Weights of a small transformer language model.
Size: 10 layers, width 384, 6 heads of 64, MLP 1152 GELU, vocabulary 8192.
Training: a variant of Adam for these matrices, 282M tokens.
Each number is 128 + 32 x the weight over its row's rms, rounded and kept within 0 to 255. Layers, rows and columns count from 0. Numbers have three digits each. The size before them is the row's rms in percent of the matrix's.

# layer 6 MLP up, 1152x384, rms 0.0409, rows 1075-1151, columns 0-63
108:131129097142125096131144125209161153102170163141128114149148125167130125083186123093112118222146152116139103142117134145126133100140105123128152165166106148092126132115146175067184206162163098
098:065136111091175163161094100238106115143099174108150154129148127124112119093157106141122136159094148143142106127176153140162102136126095129153174149185090183094144143125150062146120137107128142
094:088122129122115155078141144196164170100173108151164104123127124099163091169160132097063129143116203077164141150135162152146119110107127141149098148143163134083062130132159108138128163136175141
098:136097140158094139073130149143131115099127136139092129146109043163167081109172132122075097162083112116091105202163119151096125141107097152154106154115111120142129178090093225152168124109178088
100:172156133124074121125093099096138176069149126137178108099150063137135147115091158157143143153113090142096137129148120111106158132175161108053117135194105094085102156136082115146177189153128087
098:138141116186127067130154143149097171113158101148162089114120167117082133138124158113127139152094141109121109138117118150089115057152135138051170157194124123114117142139101181140078120131085165
094:088115081174093129149135092144104121131099029113131119103167147126079131152139176173124131137125099120119128140099085117127167133098152152135114142164142120104114115145132139225087120109074191
104:188136081167143124162102149132127128101091088138138090119114086192095125102164168197173067140125156137097088107191086082091173088109175110144202128138132129127123131128148121176157142128144126
104:149127127086111157116142099198153147141119121158147150144130116155125166145120140141091079102114163078128114137073111111146122087056147085097142126139178138053112120124121110121161111107131160
098:155115142130155142150087205107136156082095140147146154144109089181201117110153160109025100202111123138093124130147111111137153120132187128182143123128140110092121085134111118147033095154079081
098:082170116071178116193158126163085140121169084103161090122134135125080112155129086150113141090103153098152109126158161066143134068108161077110123100097065163097152151192069154147175173112154138
103:112152107182144090142110127129134093163110142163199168130121143098114126055118150081083095153124124107067115113137142143070121143104121173100105135108197138108147158115145135144136171114156135
094:139168092146081109109117134190138148042142116146104133152158132121090073066151173140136090084131077110088130082111149116125141092160128083102082134202155142126156136103168148109108088143161141
095:128193052147084117143154151130049128104120100071181157183199103137080080093184159160127157117139185172146069140118121108140110164142135121004131105144117137170139132127087108162148151197125154
095:119117019108104186202111104143098082125207153122147100075138085076180127183151173149095158168108130109123060130172136078117155142093141149122103170094122119126090190151145175159139143082094195
099:174135120160101091128059157187159137134152165158141088139206080106071169189106192127181108139174103071123085159125097129176155088050115102134091174149100119141151154126206122092182165165107138
108:130147079219170145123145115138139139145094148136102075135148150139132164132168080101097136139175134096133102114125098137086136158172104117132057089127141118165112165120153151116187151159134128
097:100140070137112145117119121164114111083186164187131107130122131107125154112138157141146090134180126178097123084087117163165051134132103138160102165137107115097128139165129223117139086120121094
107:099174076063092110132114063140080121103151099110137147136130102082086144154146079077110057134106128110122102162057145110150128117108110111102090152152111081117120150144182085128159047113081104
098:057185148118133126128068169132097184071135160103107131084152098100158083156098117104113161197123096150122153177132167186155191117120131101096142158098100126152134173112163160149100161102101138
097:093143083136121154141138169129073138128172160114129169140165163073139149146110106154069121112160130150094106161149096109064145136124145143134105099152109130108191170101134102141120125137103100
103:077128150101173163144148125156123165146132113058109145189124174157116083141132120127074049177114190104075112121069087156124166137110132160117180140146093129123123156167138126164185044088082119
096:148144077118148149134092148125121109094158099169144077100125138153151126160197146147112147118100123139176076231107118121118153118068135156115081113127141105165124130118158129136157100140059114
103:124119105161102060189169093141184115131201151176102148093158143094135153141143117134127096168117178098163109102160183107112099129150140103109127109075147114129121136190165152133096093125167134
093:083190120112133159201128104183101094090148066150156129150168105157100170143090110142124124154117122144143088171137149074126217122131241089139125132086148139136081151153191088153176115090060110
100:094213128126081195133105117201136119135077108135130103125165124164078161172147123117112147105126130117134089107106108111057213103117187090043187183093160162077108141160098186143133149124185126
103:139222078169151108188141142108143046109098150132143067141173126166130165126117171141117099112129177130163087127142124135094160079107128107152149127093123117116092123124152169142107164118168114
096:162126138108072138116106156106136111053149134092132090145177120108048077129193139145142114104128084129155106153172122083168134165135124136156110154116087178147153099094156163101123132182140142
096:130191162124079104126155103134167128127111124164152113120199103209109133137167121076143157143016146140129128104114126135112090110120096041150161099110167149153109149183095143114191151118079102
093:110157133165129096172094123150146147056157113133153150085126113102138097131173109103077105115139082084160139137095139166143128039159125089176150174130105114095107147088106093081088078161157154
105:126117124143134144074166074102078117077165165085164118170157066128115205072112157151151122107087156098134123160096069116143125117180099074153121091093171098129151152160093171066189124176122134
103:158162120156091173089119071112135173156142121146129137074175115147088049127157105139144134143107125125133116184137065127090150132147131124135100106176186111165133154162129090213099161156154107
099:098109132184139132127119128135121047143154088099157126108109069135170113161161173171090117180141144107096129116064081146072153172097137203196148164079121090103161102084166098119087124147069179
097:174184109098115180184135078131083067137109117085144156152104103058125140105146136156130179171140101160110084159148132134124181137073126108127152127129123150099122154132066148152176137125122087
100:080151070122131130120116145163076137091113130092178121107159136177072123153144125149134130197142133107127097144092088143119107116136091153124123078164155079158097176181057123117085105121136147
098:094131108140136176166108106146098149116123132126071133124126114126088169118128118147093145168104162134176106171135119120119097095145186098086142138121110110130163146145120155116129163112077144
095:147110158141180170113108095108087102145102133141103086112139039122163147108108178108114084188113113060155109181107172099137130112027179159083113161101173119137166125136181123116138159114121113
098:079111095118105207094069128179062083089207134072138090118171116111102139126200107111125133113116139100092123093160082133103135117165176106178127113119145095088153142151188186132186143097128135
108:217136141119073105154127117124119140043132101142157133095107148106107107144147104119117052189106155126118131195093116148142150098133135090116122178102130074128107101108170153140070079107185132
103:165097147162083108065124127117186130101121139145131152173123121161128116163179119103128113147072123086106122140156139134066125120110131095190115151124075163103113113138121149059185094138098104
108:107202120148192171156088104120108129117150161103116172116168141091161147134121170101096147167079109142143125101093091128107195093129122169098157125108148140109160141124189109093137154098090173
097:125128102141093112110096123163083116110132133118106142111105096145073121146130089193102139145089130107119112138120139114097157141127106072102130157106117150102115117079131157062137093168122091
097:126114150186098179128122129139145162100187124117141150175152146126158109149109098141125121175126177128162125149077099098078126134145172179122142158103175114127134151108143099102131061114141150
099:148159131141120096161080134108159132107136123100098133176187155180104105150095154073141134123127136093122141125076127102059098113148153108152158117151145160110142166169135147075144138142070091
100:152139078151059138136092059127105113112127100060120154178153098107104182170141105145106175117043199116150107158157076146157084088098172155146140125128131104144158130102108113136111115147130084
098:130159123159104093136187132145139129109181092113135140129165119124107114170127127124131148183071135100134091140161114169088123126088141099216080069145064101104126133149151142116143136171126154
099:092112131090087181135111099147144077094120118103165115138117111108118125131111094095146173176118089090080124144098107093134144145131099106134160118112107152140142127184093153096136151143129138
105:127150130201118167090127165135142179091130166148153153117123133131145148170157168095133128159135154091114114173145147124100149092125118090110129142144152144106103156108130087059113167123090103
098:053129138154195109143123140187115116124125132136098142148174134074045096131135098158172159186116112112097092121125130093141132134118133133165156142130159098108148112202093120082109088145132106
105:096127125144154164110099134190116126132112164126209098147111132051088140162133108080130113152162097097080118132125094112155155150164097153144109130157138125071188120126107092142171156188104133
102:074175080114128151206088103156125097132151121059146139117184154145055158153169067097065145111147166135117098061151109091168121156093106111174141126110080162091137136100138173130096154137119147
103:102133113109153103141159174202106110160153107143182090078150139072195138122121114118090167172089123105117087162116175119094168107120205125117123169123106132152130122101146092115127110135157122
100:066119073106079076208138144096116117121138141105135157118116093084073143096165153153127096117136104140108094086166176129075224127101138151054098165064176096109187163149083128121084146159090163
099:081150081142109111151072114148179105136123117200136141160145118065142170208132160175174081157112125148107115064091141098135166107085120076113124151122158118124117104158145164139136153107129129
104:130092119107083114105155122152147122133183092095155136120151118091132115164167083152132089089086174136136113155086131124183165107106099116138124155089108112107123108185131100159137084148115133
095:080128133131073151139114100120148118133151163110140111086143133084123172143130173172106156195104099088093097091105101179113159131099170144139107126162058147158139150125113099159112116177126180
096:196115156147101146135174102140052129148131096114213148102110121181139096080092132125155148178108162128131141205173122145106129158144130141139069134139120134125110108157176130140130143100142112
098:066128095154112127141084166126130155093130150158156117079129129097137087083171132147118122161080167129138139136146150080110137076091141147114118088126178089085064116118105149128074136122158162
105:135140109113157195136121110143099163106121139084135156138127116176142120179129081160078114154083144117138117124193112124116180149094191111131088086163185117169137183144136170182102116139147185
099:118168155189137126105138151155132154044085148134161111171150102071137186146109128170141125146136133117135132085098175130088098153126163147168089119179138136133130139182153073153185180131063151
089:074120119129078104178110114188143187137192117134126119130115129134037103109142098125095123126155096050102132149155086165138171126114151139132092106157110211115126152095146143188090121172116136
110:103183146098109172118195139114108055099090133101161098111130127124174178139120108140052104166093143118157128183155102113094109164126121177072098121111120137190128088125088181130166137141118169
108:150119116213121166144125090120086154145163099118113136115175108110130142109163110137168139155179130117098143144176113165165209135142129123112168137193164076110135094106169150115177143140158078
095:145172097109103162115104144131163128058157084075180103181170139124126112143153093116076131121054138119097140138078070130101168138149156114115130127147135064119118120123106186145128091120128037
101:167144136152125091110136103142188129094126077205159075094169095152136145070125124133136064185129108106116102086121122139108139087114071171091096119144135090185141125137109186120131163146174174
101:126163081128081132138167084196150155129156099114139071202063173122111146116151131060150121116110121106133060177191130125079180062127192149144139138099161167159142196179197149176079110130175179
102:082112121148144155169114122127147148164089106118125186134184081163137100089156116131103138130177138122109099133099204134058135142112109111108117158140030123127148134113128155118115155183175159
097:153132132153131130153105100151122136091172069050122144115078123074139099094114147098114090115135199067093116183136105119139128150085176132110119134194154129104100127125140134166120080103107145
094:145156147120138135134122129107119090148092123168102169146178131165167131140100138125113144102144118142083114098115164119080133118092118182079128127182149110145125124091168091153074139139144099
099:153120114125112073091184133185161076132169138126196119057149110143102047126131102062158139162146107113143121154149162125102139108173163025186111126130135076106108098129096203124096116143097096
100:121143168163138152118156106136104121125158180152083125174126065144129134119173109137123145172029099071107133150166179170048133130113126126135150146139093149160191143176125176119156154145117117
084:094124167171160101159047081162109159056156101098106139102083179148120053096161065108157151102104099110130178085161143106096158120081119103150106101153162150096134164127161089117131128149113035
098:125111155110135175144159113168143030142142086163116112162136131139127138080145179138147124155069150107127108133117080161094138131151101140153108180170104146092106119120148112115117103150061145
103:144147123191102215121107078078105109070133106137180115153106103138111135109210047084132128132117102102097136142103059118160121114175146129127176112186142093142158141144152141132102121123088093
095:098160131171105169127066157127059153140184131102092153152136079146073151104136103157109138105114100077130117193180115160151140065090090078122130146138078140126100152104077144124123102104207083
097:101131155090141093112127121118184094107118131081161115143173089125111055076151091157124094109146148139073119178119161112085147137122150109110104113144080127171113138125066186107150172113124138
099:114140113194059113152133162129190131100142092143155110140128105085039081097107138138144107084084159128128114130086164145105158106122140088140110124131088061109133135186147164133141180135145113